config.yaml
d_mlp: 384
vocab_size: 2048
activation: "swiglu"
norm_eps: 1e-06
bias: "qkv"
weight_decay: 0.014
warmup_steps: 0
schedule: "wsd"
decay_shape: "linear"
seq_len: 512
doc_mask: false
steps: 7496
dataset: "wikipedia_en"
Each number is 128 + 32 x the weight over its row's rms, rounded and kept within 0 to 255. Layers, rows and columns count from 0. Numbers have three digits each. The size before them is the row's rms in percent of the matrix's.

# layer 20 MLP down (transposed), 384x128, rms 0.185, rows 129-200, columns 0-63
102:107154079122141186125099135104135169107165149135070121167191110163136173110112131141086113086103113166117090152114144165111092160147088179132123180130174110101113088157148095115108173155089210
106:083073151135148071188091120162054159118144090135131161071140113097078166168164180121171119121089124161111143095140087167086115076190121156163124184152100137113134157121155154118129123125089101
102:094160168133182116136142133171120074079160132197186090125109085125086107094144107140099133121078114137182078101120182118077107095162119149140122099114117191143088137115111145099099093115103175
091:116143126110101189127163061132138128125202153106127100097158140140171125140133130073112130138128136116087126106117087098115127062141130122079151201110151132108112166134135146134090119125106134
093:163165127163090120148146141091098136137129095108075142083157118154123156114108134117161170100099105105130061119090099079084185104113105163110057120103112104170145107135127189143221085155088067
097:169102144075097171140129125129099063127122136139114154113137136088191179140121163120073122121176134164079159134188119111153166187190095136121169126094146117115117169184076147051118105075138128
097:162122197161080202145115145153074139126132173149094104156103129133172096137111084138115168050205102142127113143117144159121106106104120176127074195184097119086163157126129127135103183140159158
104:089122123149208111155159133127135059092145085150129145096182085134139095143125134106108158101172118120114128136184120118141135182124161135175092081121144080141126132135132077166138145180123128
101:109153107179120125117133149185127119097112172086127101171159098125105113159092116124147081145099212110172157099112111166186147107089132157129135087113145165150170142127062138118163132113164065
107:131132110108110062113150171110130112137093184097151145134148102095098115103210135143099128175167120120187128070146158112082148147157153124195174093084140149177126138207079118189133165125116127
099:101122179134111131122148166141149152143119133178081086166074148098138131132184140172104151123203135064073141102171041131158088158148102161192094163136129104130149134081128162143087068113143116
099:161135082147092074071102124132099160095127097067085156160140124167060125080108113082108103180139140104157098160116176136179152143097144182090101085108134169076147140139109085077100165155160103
102:131151195145086139154121128120124163166182169100142113173141116121090188133154174147121097149145056165055191134166130127120063139112054155116147061161197174089141140099181098112106145125111118
101:125108190165133133056169108066188109158127114142116116094110153109078118154097088147156188119128119122142099103127099129194120119082081113072120174187121123113154151126130119166091114159134146
106:120141086109149135130127187161131107183157087139159108154171124126075145091081130112043201134134194107097143124113123177121166150125145066101123123173203091103126120084126139117082107100090133
105:123173155153133160156134142175083120113105111065106166116133170162122175120126107121149136104131085120063112116116080113162105118100111131182115171178173087064090146110143138153094108079171091
102:090188139138130139152133144155104133110126205158145107134129107138080084139155145163110195089154094090139104103140078189141123179141136120123109111165164152163116129133108187096112040141124103
104:125093116151138131116068098121121137115079057115139130180148181162153128081212149123126103091146086097196135134134176138094100138123135111143108117161105075140109105134124103073121117142157063
095:075134152112114121102131076134124170166167086141161157098187083177080093114106141134135147148112146122170130143059151152097130132164173123144136098158106151137195160097094097075213111149122103
103:165139115168101159078141140145085129128152120134080111122067151100152128125153112083159193165107148089088119184143159063095134156123152127070086158112130134172162166103108165128056146117125130
102:109149097078163120194174105187114113081136117138132145138107082156119127098134133116137164173109177084151109115110100133111138091193138068085119129117117130111134063078207092086101153097118059
103:129171138092146119173160167089158140112090094151156057144172107128119156154095166102103114133133140118120159046087162188183111103133098195095113067171118185091149100145115152120131126116074092
100:130191099115105101163106132165129171106094143129133130087101142166133083128134149054085176157160109069112138192117160113083114142144116078153095164161146157135086138116154123161155115083081082
099:118110122104206160072123167156180135143101090124118076167120101127147140087084019139161170100128172120193082121094137184159154086136146186107102136088145171135174232105121118196089083107119157
100:111159085093152085120128123181137108171118114109116172128104141172131131117174102154143054082142116124117149093132113116123028168127115115070124082138140070116067179140081128148043110126113151
098:101154164121079090077135118172171117155146187114127143122113110167112140144133180138136110118223151161145176102142100121141162111164110174133153171115138174108114133140082218167124116151145147
096:096141154130166079123060154101190112123142103100083116116137106141098147177150119139114115119126089183157143144212119155154066111159101199183143113159174105123101128128137107127128117135065194
095:145095150147131128172138130073099085169111188142113105093079110124105107133159167127113101167128185052170096123183119091154115159109094170150164121147111088133081162169122103148193088166100126
094:174162104160106115136114143156086099158175191132118188116118126149089099105089165182136106117094090112152108146115120098130111096087109106105077175184120117112133120140134108049134120074080111
103:174163160141146137165145131148096177105068163160101133101071179155114139173144116162163114119146107146107128125167104111071078133063132165114129063106119101162078148131187174142098120132071173
093:149116155118116129126109105173144119126180082138164159132140071151140093050254123157100109140095151120103183081097083154136177137125165150121177103114113118095151092116123178085112156077176144
099:164133115139072141103195105091102142095124105143162111180134115255136123146112091143099084144092161141150119123103110127136184121129056136111085130145131043135090146165197137134115143099110171
096:128169131058125120165197084109132107095181144115062111195154168065057152140136116146120147135136146097156137101173196113163131141152151055119062151107070159135091141181111185193165095122087103
099:128157135083143164129076141107118137109126119120109132117097103144157113094091133139130136130087155119109153148155092117176089110217123079180094183109133147157131136141118085081121073135102128
100:152118116151131096106167124113109088183054156097155124164077092142129160140124142156058165131042167118112099146162145098151174146134126099186092163117162135149120162126163124165110157101127163
100:138176185127103121133138138162111144057158140167114139101115117144136101094131108132121094098130166140146140123144144123154227131115139157124163049081144139147113126167130168195163228122127106
104:095063143156077134153104092128162192196175152157143203081183092157178114113115074133128126157125108050160146150166142094076096110159154097146070183164131122125099190108079123106124142111121095
100:108105125107099135139157144103189155080102109176134121068136134105181084098061079119114099121128150130190079147144088195095193099122143101140134091097125158108122116141059135093111128128127136
105:139170151098106104113108122184147135110136086178107059067105110169112151176139084097099073201150145113136136147099114098106109156137159097081048147116102171095116076133098136176186076149108140
088:140083065097095119125091085065144153119100150129123084104139139111124094089174179098148140126166143082093098097121172113095146148160074058136164073087088075110123091121096119098135138125201150
097:142092128084101157090139102075106150090114159123080112144104173089162146161062124156148107131063134128169135120149143172110084148089184205133112111159112090132183163118110174089091131085108147
099:124123070149117142160145096071105153082151094142124108118153087213126106113104141087163131161092177103089086125066201072152148096142163067064136106087165139125134070135121136077140126099125125
097:150122157125142160055045134126169181113180135146104130102109126156119084128152152127143148168142116101133101175144174112145118062139105153100117189108092183107126159119138120107074163138122133
102:089103166161060181126156120133090137111113084123135108148150182136066164148187106104182102210146091103139117172124129135105128144149133054109094145127153098103129081166118176132131131157119088
100:165151070067126123144122087174138165135068172088194109072124099167126165186078143083139063081152111124128152165175077110133144130060111148130132137142106097145116133110135149135128202133123143
102:081081123101075146180130136106125154078151148168151113116166110121114141127096138125095144087085133148158097103108130152132085111074120139023182119112100157131111095153090114158158110153137113
094:191154092075139122068154118150092108123200065166053096177152127166071092068110104145147134103122062147106124128155168159153157107124136112121101131116069143079145082102054140146124177080144090
102:097146140112131105147106146164078151199156192098105110151055151156167135140166113145080180116155087133137115137102137111109151089175170164086180142109115165163140142162141200095117085153157156
101:157146113135096110104169165179064090125115127085143157140129164091138193170166118154166105111154120140099152081154176134158187097128105147102154131159129101129105148159153112136159094155152102
102:190115075118146137115098115186119117123127077173129166140113181069157159139084117125105109149094177112101167089098159151131114192148141126170053147143183089139176105121121129113127119118079127
101:082112082157041117082125103074156134134111107091074102110147112110120104142130159133085188112111103162123126166092164059121099156130151087118121158134190139106100140108100096098126169073109105
110:085126148174184046143102112132144116162064189156132113101135105133132166152145153115126172137184115192080118151107144146166113056125109099145129154143113154109104097126143137090108137188118055
103:117152108090143234091116146117143104125114091128181161111163122042147148078159098152111092127109189150100150120147163125160112097104153109120127114097139122167141105119110108153130154114154146
101:121137167169148146175070142118112125190095116157100147092144096123122125156089096146070142134147134160144185171121126201106166145126137049076076179111145155114127094157248170071137118160165128
100:095095125183137175101150113175114159148098098093122102099151179061109126092129068117125114126123119073128103127107083152095096161107118160147130112188151083147097137163117175114159102124114113
104:137064167098135134111169151054146121029167107142148155098142125076098098137070145114151130090127154119158074176108163132185104122032111129146097097126105090108067116175092131113096112146102137
100:150197201090125165144134101115131144137119148125144130142147129131107177122114162160116162116148121103102166129163133105166118137126092108106139111151114172104106130147147108116127075137139182
093:118125117152118106096096171121111053097163116135132126125149096169084116158170105129133146128125033135176106100145103151103104113171152085140167090143124179078139132156139116104152147132089123
092:161177099160176142134132146157138176191161119144095121127164129134174173130159092161098135173089106135153127106119155146082169110137133102127097096147139128108089107158121151050182133109147147
097:087163091112143155147107103089076149115097152157129103123139165141175206183124069080124075161118113174128092133127100194114152127169136087147093093165158131141155106113116141079122162150122103
101:112104174180102156204134126143132186173160127147174071123138131187122128123156141109156161085123079157183124082198109189075057088152145157105153089181080164113134111090161150102103161134142161
099:198220087054131169134112076161116119127167134163115148139170117109136134120156143161160098128140108103156149126112175149162170193195142142107087083172130095018096175140165114151091180107092110
104:094117128128121114124132149215054106098162046160126028125100149082133098126121127142119114141119145106064180081082137110082116110139128146109141146113129113127156121187076164130160136160138064
100:165118112094137136066149175151121095104141099110124146088096111134160115089116156128143124120140111069178149066107133149120111172142108146145186128106077215090123071115087114059104089127189138
096:143102135108130117099109132118008131150073136115132118150119142106128082095116059142120148130087219077147096137181083136087148097127085156106125135091103076140092198137137124154168186094141127
092:057176066193126110183160125149151087151186114133137104089126118104086142149102151105115159120170097150072108106125142078127165123109119105146155122169132124122110144075118090096099162187137147
106:120160155131154126086100097133096107119130132171142090129111121065219050174115015125162138110164118142098161100179111141155105082117113156107123074186094137123145147099119107130121127142119147
095:146158151171149082134142097143116127205137062168129116130087134150150110081196082138142110135159139154120120198154107129128137146130120151102104166101147054153127126173128051163083102126108133
101:107124113072133143077170084167176075137178169101140059168099169159142142088143095150063177108144172063083079089150126086110121161117101119109063166156146146150099141148152103161124135101070115
102:142102135098160113125109171081127167103108088123131191135133093137124134156142178103193181127153147104084126110103130132076141104193127166188193069112142092078131141078133098174150160097112101
097:080090079144121171180070132178073181139142131130073113100191151096122136152149126166197065131150116121138112171119146121180141122106136091144108128083159132102166084118192127105121146106157121
105:140145168031132107094148078126124162052104164162149127156096119111135150115184189131118115133129144143144045144096105148151112172127159060129138167097112053083137084093131074105158111113133094
# layer 20 MLP gate, 384x128, rms 0.315, rows 130-200, columns 0-63
104:141103122129094111090133104133157121179157086159086163136117149114140065104089109195124148141101120095181112145163121091143173163069089193155096233129143099164116154181088108117140131126135174
104:159094117174185093083112117108117129132112105114083090144078162100157109123118143151128123114086099163182082174111092211090124131142132105146138134128096098172198167100085092106138117119169172
091:177092135078108099150073160147112108107172167107133122152143172180193064149141163102113131117133105099073175186141131110124149166136193134080132160130133121100113089091166136063132105091069110
092:121112143134104103158200140142204111121123077094152151088203123105101114166091203097099167093138109137197159162125129092113108190162114106139145056147086143156071112139132107142071128156151128
098:132102168082122174133125141165055178136121146056142148165102098088165100095103110104053114112062112144117160100184107110167136145114167131109158171117180129126122129178130088083109134120191091
101:149166200092094111144118150217143114152126153104184104145132136125192088119166197115086126111131200123105153178134203048154146167077099129131129162136108135128088155083050132206098117116180129
098:150118120135110145091106138113105179126132161145139152140060165107104083123169124086097120088136129139158130134053116121114171134185062055104151166105201162095106143100131161133101150110167158
101:140089118161048156122159149113138133113167153081084124116151171211109116079056097129168155117149110096114174148123115137074094130150161109140115173069136111151106127130156172162132132125087170
100:141124116147098070105108138054092136058122128133151061120126120160110154106105130190044141082088128119092074219137155169129156071166078110109159104155106167172186184077168128069166118145161123
099:158148078113190145149091092130115129112147092171162095153100123140123122124109132054067136161193119153163156143084024091079099154150127123193043106083098103085119135113161149112106150096113116
102:138088100126098173092139143118096081147129082093172092112080128152100126095170165087092166119162133070112146186145136096100122113092134130140119165118120124171127151085119170142201091201185086
101:113111087139125176136143104156108125135129089127175091151141127145154149205118118096099107059169121129143115187163148146074134118119146071154141130137100149120202139193151111121138200077183114
095:114129227141167105116108196062141135139105183121145110091161157124071131022144133139136121153125138126109101146147115080160062116098068106151155136180085101156186088113133153101135127119101138
101:145117157109140137161170128130132146112108088122196141141135112118137134093139168145107069094173135132154146125124123112103102162160197089188128105127130085143088065061167203138078160114118101
097:147123143155109185130068098105107106179162083092139149116172104135115110112150128085145155103150072124135175195093196085092116146095156140123096120094105110118153092102183084044117086108129114
102:118093140152153136125084132087065122146110196198031130158181146153108120128125122133116144123134126153101126147118113090137148096115122162112156110156043130154105136128045154155148128140141078
106:101090143143096188141120132089079108098057070129147122138162170133152094150109114179161122079130081121149159113132174131100102133126111125124126176119144133125101148137133155043111080195175102
097:135108138160150172184156080115160118140167060113132139053087197146084139161169076104135177111105128140115120100129112112116069123107125197180163128090122051141133169121150105113122179172141155
104:105104150134152143136119121148062136090146116116135069133089133142130097092134115179118085143142165148166093079123101132127115120170107068157085133142166167152113084069038157173116085114197148
103:096160119134158124111133065057103124146122075094158175147108127131162129118149125145132140113129121093167175164161170151072093129127133083098148126169077170110154126112153113107140133063084131
102:079103121166161096097129092136136177146118187133129094138132110111177117171115127116129146119118091150145113144100108091094138085098101178131178177065118152135137097119133104102136124127113204
103:120107169143134131176146151086100200168100122131146161125081145125118108135132080098163106104175153151132139133132179098081151102184109063128104117113106161073149128153128037165156150127143136
103:166077130148129155079070120134103195134101207093122131129124093111098090121179099107135103112123170178157133114157143147136150119135132178141104132129167089109152107112160106103178132129076184
102:107114143122114164059151125146126147131145100151121169135086154202144124131131156078126191094136118124064076076100131100073167154154220149168150117100166111159111169171138112135118094149171139
099:172137145098152122134092145092091126116135143126155088099135139170139068135081136087152132080134127163152082116137137164148170089122167088125140171120175125115171160118087165088091121131098111
096:043124104153164140107111121145087124167102130179165150110134127131139100134098116156121160177146135120166120193146117093118132141120124083104083109095090107180126086159117173153109068085187138
096:107132089087188128112091119123124140131156112121072115155129127107144096122157139128164127088150152170099060156147149135129180089139123095103051159119153172162058062119157156087126093067151123
097:146157126069146138180124196146112119058113129175155061099129145074161134083167152118126142086118090175160160180118150115145110135109148107146104108109137100088129124102149117144075108127145126
105:166151107123135169119129074147194115149129109106096148092114093088174131081133119086113155084122162098151145127170103136129135150131131086136134074197143056088134105133147123107170061135120132
098:115143138126165140106111100137116148072119116171114173063161088135187141105133110083177118176169131143065126147134103126100142124195103128138184108150134183062146096111164158062060156177168085
097:152162154129118150092169120127139151125123086104131150082132129166078092094178207146034126171174143124108081164094135130074117149146090145150110135096062152167122167155187109111097157096127117
100:139130164146165131083103129105100156169102123107134194163153145150135083115161132078191088104175097119141153164110107125111122125080123143134089156213133126177100103102104112204192148130173126
105:159115153148083050098071133070136135140106096086144121129128126130125149188136112053132104120113213053137112139122146144070089150118150112110166140127087122121123139091111185060168118178103114
101:172076179137080092158151071140138111112137095169115137158124114054135154123110101085107112129181077128152197180047178147093130114179200058144188136119152119164103103106150124122103166111123171
100:122125128195138135087130074104182108096148119094112138112071107127180128174081082086146115171118135158076107132094119086136080150141120104148113140212128184157127077111151101101166077099183151
105:147102127133132157155157143114119074038120072095116155143067139130170103086134186113130168111210124081097148156085108100124136154178132120119131100162182066132150184139139087156162125126103127
099:066155111148187116110149102100128142094161146098144091119146103122134168130111127180121127110083128129117187160104095093080058130088155180125150139094176171109116145126138066116121196087102155
103:186125139089105063147105110102135101101152088091122091172150079131118117120085089091133132108103151119106168126080128169137089128094187080132102172106158126111126191134103148128236114092203144
087:125099115159113130121101089046092121126077167115160120078078164193096081090134167144134113143096119146093114100116145065122131111114167162165147136141127114035101164073127101114154144102192142
102:135175111146102167129132159118145120151141131100087124150123125141182073153107166096124143119159123162137132161186153188120176148148101146111130118118122104157145148069104212148239122073178138
098:115104090167169129076080077087113126098155066171097155127115113125115091129153082090108187191097173110118135147094126084122128125160147099147114153091106124068104107120095097170111135130166085
097:174143128077089114057094140117114091120165167177125151092070193072111111073160144121101145126180128158167115084176138045092125121153105134145155076062116134125136080149115123127162150140160152
103:127184178089165108170094117057104165099154182104131161137123141174068102154106136132109131105147119100107147096106131161149106176157131183121151096198135111127098152084167106167088147094101190
097:164098103065109143121147139141156123142157118169107147108127097157136146183098057098095118153149070129104126155092175214170146163151114052127115099131114043176166112160107127082183134183113117
098:162139114170142137098161131095188161111140122087156092113199148152130094152159153126102164148128147134189071124136109154137164131191093162147159131198167144116194078148098085154114209116173122
096:137070097183163116117124097122165067113151157084129112069137135117102142055171134168123095091095089125106159115119105110091110183143114096111129180111209135163119077157133096103141166172118118
102:109144177110162175140080130125169130072137167153081122067128162097111135157100144150091077070139116158116079131156161140150088125106165097155154115098092196150153105142192126108134094149120196
100:149113102167053150122149131125122165109142100130193129136145090186145099138084101128137085110100150143098142137109129194134121092090186202185136129109177091151103155128117138178138152082119138
101:096105101134098159149123150155143120192158130146098078123117134165132108149132091161179119159116095141127094197101133124106138116111088109175095133172175188144116132155111140119180123161159148
099:117180193168124147121110084135092137140119149128105108176146102149131123083120123160138146104115135139148131186178122109108158166107066110151125103121115112082092076118094108100190072144081144
107:159123196110081122096111182211128157163149194178148116067113131128150131160140120131138144099100158079109173173125088152111095087106101135105152104139108127183141173096097125120121160162136195
106:158133183139109121095119152123121117081121110159175109186120141096147109139113151086086146142200137086157181234148159153105167114135061120185062174121094142098144114159151176136119165129119090
104:141112135125131126113129156128109216091143131061129171127135092145079195102089102100145174128135128121149087176124126083100092149162140137138151127115124105112136210105144151089158144146167127
100:131135138124116170170183092141193093192108148085138114088137112075146120137064158156144151132113140091149128130137130101108174166109136138171194108155126065106151160128105094079115155145134139
102:140108172133118092170161125106125097099105173107140121094163098150190104195082131154116091155112115108127103182082147108182130107078073123131085114134152115107133142165172090110150083162129197
098:099093137179109105152151120119145192091159171129185142135107167103131085110135103157110140101128107154066151119187143129100152204107055077120118136105146124132158198078129102096146107103129139
098:138111095096123133122129067091091132062182140136185145078089170137139114131158113154136078155124109136187159154142111081075126113158158152182178137131082137072116156073194145147145123170100166
100:146133150139116117157141077131154177126119122104147151084134156179080146089200120163139169084193100132120129151135108097067161058163119164132139121168109103182147174100138151125121125109193115
102:133141151166124166096081137084083120069086143091106166098105112121175112136132148119130112124116120100150095173117128182172134134132123194141152188053153140121152086104151123135133098188144146
098:113150033156097089123136129139113139077067138160143159058085078143060087090122155098133147088156179057139158146084172114123149161110150122170112136140127100098112075114101079127120179125126181
100:074130166126137081086103093155075120101121099134148180093123100162112144158131173168089136139101102159157063087113129188138064103185157108145123120103099151219155150140166134103173124172105166
103:151104146159103092133129120135116121154112057121126110135072115170149104181117172183141112076152159137118165100109144054112114165144095080115136106125148111164104087175177135118116137157158125
101:141143187122082048149096054105138165130091124111102123138193144130177105120130114077157119154165113143111099100094133113158127073121165142175126132150107126162133159151140129129141126153141169
099:094123119173098160140141107083092095136180123168115149127145052112124124131169080140133184102113101118161117087066133155166071145169156140143110086218149158123079128078149130153148111082150141
093:077105128102074041098097106155130137136090123110145148135097117097126079204136137167133100124163154179110145133131119110145094168115197151091148128126113179122106122117070148090144148109148149
099:098099143117158109126125112100154147147103153155185155135105088140162081196145128101125144113078143113074095119134082152069116079187112114169091127135109077088109112131134095074089137114102157
095:113057075091115110101140130127092137060107145125151146161127163192131095079135095159111135162129093143174158141154094157121109130156117131137170156140125165134123146132063169092127166154178130
104:134124107141171155062110083112202156150144085122140151082147155155152119106163140090126104152106075096113135155095110091128147096100105111183180123125093105135182087117139103111120128124122075
098:161144131115149141088132063126160153154156143180119125070177140105096183116128131120153119151129076150165157142208108182114154121128122175149148153119124161144160068131134189104176152136198175
098:087122155089125063111158105053109130083053123106169125125140075152138162091151093176123176161143159103189097145140118104140079116173126150074101117145097134055157148130102143110133085110103154
104:181132104131076172094155136111109140118199109077158062105131108128116119092117193149132123141139146069169138137085148111115188162096121147088151198151079139057154064120099138143141117091108165
# layer 20 MLP up, 384x128, rms 0.33, rows 130-200, columns 0-63
098:125143041170115140143157124110140143111098153194129135096080170125128094100135143099062124095074110114124148186125112113122156165051095091125095119104086126101071121138093159125158179135168121
110:173087141109146163088136131115109150128146197104100144097069127085088109099168122155079118166168181134150073175166151114180120107111153138148104162107159093126107116138175111139079120113095176
093:132127099134072148140149100085099168112107068125160111174163146144128120102123172111155123144171125127108121120075157142096180177133146119183099126120094154078138131198147108129126116213095064
093:092104136136110143114125180126137142160090138144166113163127169098172130191141177109141123103199109126173203141138171134116118191153170122147092119113109097091100165090120113136102098118121124
096:125171106166210170063146051147145136153125130110134120120136144159162050111129075135143131109169151114138158096118111162152084026119122150087147132157135139094104088111119132141095096149140159
102:107108093166100155137145153106154128058100118090128096117122076121193095087113146131147114067130100135146121090095147139072106105100101171159106134100107087132150136164096161142116100160048097
107:121178124162079207157113122119134121064106150151128174128167130125184136163084120140083139163194181110066145083116199068150155070132130125165110179158127067124119116138090112132145092097151147
103:144122120159166152106124139150127130145102133088102100133166095063087167159061096116133123161207153065151108109109161124156088152126123152127099084101174104097157058100122184098085123092158045
099:046124131044145122132091109128124129154079093110105120115084090068127071163165112099148087137128131119063182122088072138153119145084151164168085139125101177155141154147077141123149149119088131
094:121146116167084096113059117098139103167181095181177142123153174101090145142124114093149106057108137159134147154087123133136156092098100148153151080081107198124158135064098126089089108051069121
103:132129127148105099150106102152091164104081176124110122149178121072080129145090088133209116129116130154133112143111079101095179146123138102085152117105135203171089153103141153111134044132142186
104:100135117137141132178130126100141142089128116153117142085150139141117099129114127145212146139131112143034136120102111104113080095099166119099088099119045138132221179127103127116100108123142133
101:161047116137112139104109121150117153171153085120178158157107158077166122145102133138081192163156086076131137075113151152178137125101122099117109102092105113155090139090203130115146107156090084
099:044173178092086133109188158152161091112149155191121128137129182124172106126080122149163101121156179101161114132093109158188070137104192098108142093111086172152124106146105103127135119158146107
103:082160142143151128135108113098085104157110101112165094095154114173133116120111065193142123138116095173113100093110181140128075155114116141087119139171164171170169094105108156137180069145186201
104:156124122102135154098165083094192086127167097094133172082138191114141149124132122139117102143165156061113095098092134192158108072109173156154125105105132056099181136126120154140120151057153171
105:080146162164132154085164086135130153155127108148112156107180164080142132152146098114117187155057072139138086121108144071118169136099064175098103137125146101168077126101111153156109086170114100
096:143103121166149115151151211141117159142107184162092134215148122120150109151147143152141103103104135157135132162106133123169090113126096123094083160099237089145096123147103131153089143155125129
103:150159136145209110078136148110138143074147163180120095100132096125104127085110098110073130117162115160143109099121081110107100133095138111135157078124093155112114176153100089093121116154180181
100:179167159128142115188124166157114148151073149157108160152099146137090058094154106128106094106165162109119172121097185094114171080117103147114129162099114082183103142163159099161047135110152067
097:126109068150154104140076131138112143120170125146076181100142074152137120070174163144161135131157122087063136165083113112105143138134129080141144147109140152135149121088113048120111181113105110
098:150170128117125123110132123109106067133196110072157196146135112130126146190116138145122163071142187135159106125161102132118110078082120118147096121170157136133142175138111161118117085160103156
101:109099136116149126092121123171114119152151161118097124126112081110106116147136114122141097153124157169185127180158158132102198101119059104158147191046058092156174126078088124103166111126125112
098:076070147084165110170072123137050092104139119124094151095141120165082108124181141109186127156101111120189184158118111126136155144130129143115186091110050139163182056161105156147142078178146182
097:141171101137116146133149091173126154138154114142091174201165145155097169097168143121114085130127180157169175159131095131175172102107124109181154130114108077174058095148145148160154203143095137
092:082110075069130176120176154130075137118126127119136121107128158124113112202098122105139178124110192070129097132143118099089135141150148110086154105118097116113109117137124095141145133110225154
094:147080108135185148163058094111085130166140153125123167137109176127103135141122138096147086052187108141115043108131123098186095139092130134124089141111150177101103145157130168110069127112129103
102:108147101113165120130188082203128140173109154103179112113122127154131142126153207085134132099140108131074076128110106120107135104143135111144180131115120087144083093114048119136132073132162152
100:138134092134083140052161132152117142094130125193111090117116106168136087137154165130111098029189169086146191130117124169140153129127119091156071108093115111086143164117109116117132149107132129
091:113089118102164114101109157136140100161059201155121145116134068114122148071096113164133166108122120138174172150175134136075121140145076139112062138136169143097133146132141100125129144080114139
100:178147110080147132174126136168128164076164133125079161084134180225095095134122159152049135174117101090127106141132133183154103130140126137133096095107099152187172171181152161066108114106137090
096:092160091159123079156150093074083118118111093146161141159134189128167139148138145129172122156108110123157128095149119123163177121154136145118099060157084050212123084123074133162118069186143073
109:082112112192130100130181109141088124180120152116079118123118076106154099090116167172167138141169174105164100081126131106173116129167110106059139143144127112090090111098093081122119128132112128
097:121090124130117091095181098144105137219092096152121101132174114164147163126101187119142158101148166109140162123135147117095163165129099086086135090103105097156084100071099167110143098165163145
109:126168167156129118088140117112145155106155145115146089103163108124155194174108098088184093062141164122119118126113076125109191099081133193129123099117131161095143109172146091131091119149140109
104:124076134162105115129109083170203123181113115089164135065158094119132129156082056172130151154139175162162124153120130116092148067086119096124123178139175114120145166123130155112070163096121075
103:138093170129093126101122116182124150167205116149114113157109254113119082102120095099165162184137152126156101177161146141131146175054139117122086131191172102134140200158105150187084129070124096
110:143117132104122066089114091153132116089166134107101122103197122102089085164107109093152073115095128190178178103117106157120140107146093132162048088114091180115110115124097117127169051127133145
083:098188095048146163136135141168145098186102122132111111099130070075114161153111100180137105163105107154126141089100032091080095159115118139106100173158172140195119166143175110168093130130088133
099:138141103097124132081170087114208072160194152172191198083125102140141164087111116124070141119106166048133150110103112125141173103129096105119104108154149139109119126148111139111158158179085122
095:157142137090117170135107163195116139161097129112202114135117079074112142145164111147158113163154103080091110130128123126070072121069099122150136135131152094102066163128146068134100124123120123
094:184108084134100100180144122119109100132089082177078124138098080124113125118149112162143133061197084175105165123056164165075094155147179128127126107123145118144082089115107101145112141116132074
096:103167103108084117071146087159073149107145092133131121040157073106089092179173173118096138137159135102154160119136144112134177151103125122196129163088118148124114130147138119155165110113119115
098:092069103122140107135106168094095110138111127117151077171168134151133103135129132161145133084155131145105153131116134141148115137146120083108096126078106097122132088160126166068172131086160111
097:136085208117160132168081066121146132132132092185077110148093131168096121130110111108132072130167097119113093146147132118140148130130097097158153178139143042112103173125110137103138172107075089
096:095134145108168142130126139121136082128121112100154153105136163089143135122120161180090118206137100128173146068119039141196099171141148130179176088084150163118130112097135164115167152094059092
099:143084095118134104114182160107123177155143108111056134094154156143119134096177118176132098156113182134140155160142088195157143171123160088147166140128167107144141211148123121152160135158121151
102:128143104135120137107171179139119164155130137129107157142083156111108148116153057102132090152139092106154161148121129109138119127149090115091144167129122113072129155178121163127122179068082078
096:192146129110133075101121107096128134079106114154082088118149114144150154150118106149161095077131106155105103119189116130156140103176090156121113049179114180108113111132129135167164093071170116
099:102171164117155155120119114199135154152085123098142107106210054070132145124121109118129057091069153177147122090163120145167084102146093136135168084144071094138143127133053052154109108159109113
107:111132106092156137103121150141146195120161082157117121145103201125116129142111110068135064162138107104134116101091189073110151147145192075097078095080119129161104144124070120124135163086122177
109:144121149124165129144203189135159137120156119135111135178128129159106165173095176148112094140179098170161140109172124134092106092149102108135163125145127109112120133167119105119208092132097096
104:133173164147141109154179102144139103094127190117171106143184112121090120129142121141093131115155123132125099127165145137111165174124138144134129072080082148133062116101122146124127157121095114
099:125137162111144119159132085116191124109123193104151137143129167131126141094124126145235147155122109144173068130158124159105085145149197184151137112140132117086106150136115109080115079125075100
105:121125126117122135128141096156146162176126092123156179085170126118162153181102128084118063145131101166135115069153149079115118156145138089113171154120107109134104087139081171125206145098115132
096:108105127081096091099091150138076154136154115144109111154082133131099120108134121108082150141132088094174163091157156145155150149100128129146113135151113100121101137104123074076146169210117094
097:149128123118162115141162109095126150146113117135100107153140080165175082116114103171078121124172141094143145138150174126124213123094159062127119178129172128158166075190158105171124182186088148
093:189073199103128040108065105177086187141155148129111131125085116154152169122148100116143156137161144097130135106147110088093145148145054111190138145117125095151159117107150158120165117100144064
099:139106140111120101123110074125179201117094183142124156169129100107136178084058128129133110105144135119129087155131142138105170168138107138109137053115169103118071135115132185123093150139113146
105:150099138165122110155086106135149056114083118125108124118149168167089130174112119115112113114113103097126120129089182128140139170104136143193160146095131168147042116154054090108092139133102141
099:193113120131093123174134182169126125156163118111136112105167131137111154060125174062090130106131140122102136135086091142101083108160065080145078100094154111104128128174075134106105125108109107
101:092139117140136141073126184160168119123072159147117122106113098047094093135157160132139167097120147140137131109068151196185071187185077130143096137116159124093107138156113114070096149107120087
099:150144069125131120159089133196103135149120121030159117193109118157128185165094162226137149148101113134116077161179112123127105154095118125116142153109174159112104172156138167143154118081133098
098:138105119154165101149128122128132135152134170128115143105147137113123080125216186095118162132111110158134127091132142134158102126153172101149177103060140147150179102071141112092111134088117099
099:090130155115128071077137094093160162189098089148148141079093105107128085150201096103127055132155132138130183155121092078095160131126143154106145140145115167157039156182148131086185105106105085
101:181143121103085138156097125125114103150145119144080113126132118112141118157126139123154126122107151136120125141128127115145167164064156144122086151126147115104102070149082133118041136100112209
096:085128166133095097127116113131129111121110158158134156139113131175187100143137119106098132118145094116168117154144134142114118171165155193088137217133119182075112085140122116095151128165126161
107:147154098149195123087103162116114128114111163085112140123096142118162087140135145133102157118118169108149069143164125085133139165156081149123111108132109153126134133153141119115122181128143143
101:155161139131157098170140137078107094110156132170137125116091126146166121111079125239092142097217194150152171096143179071074148092115134095113164084121080109186106106125074098125052103100104102
101:099168147126132074133104143135175080134151135080131147143091133146121131140115171146154151110093113132157144119132153051117076109145163139129058117068128149183172149109134152164201097167147130
105:110112140129137116192154110156140059115049089134096208161173129068171125133051156122146147089126147117105091162134211134129118163105100180090144103130162113205161157113106090112139100111087105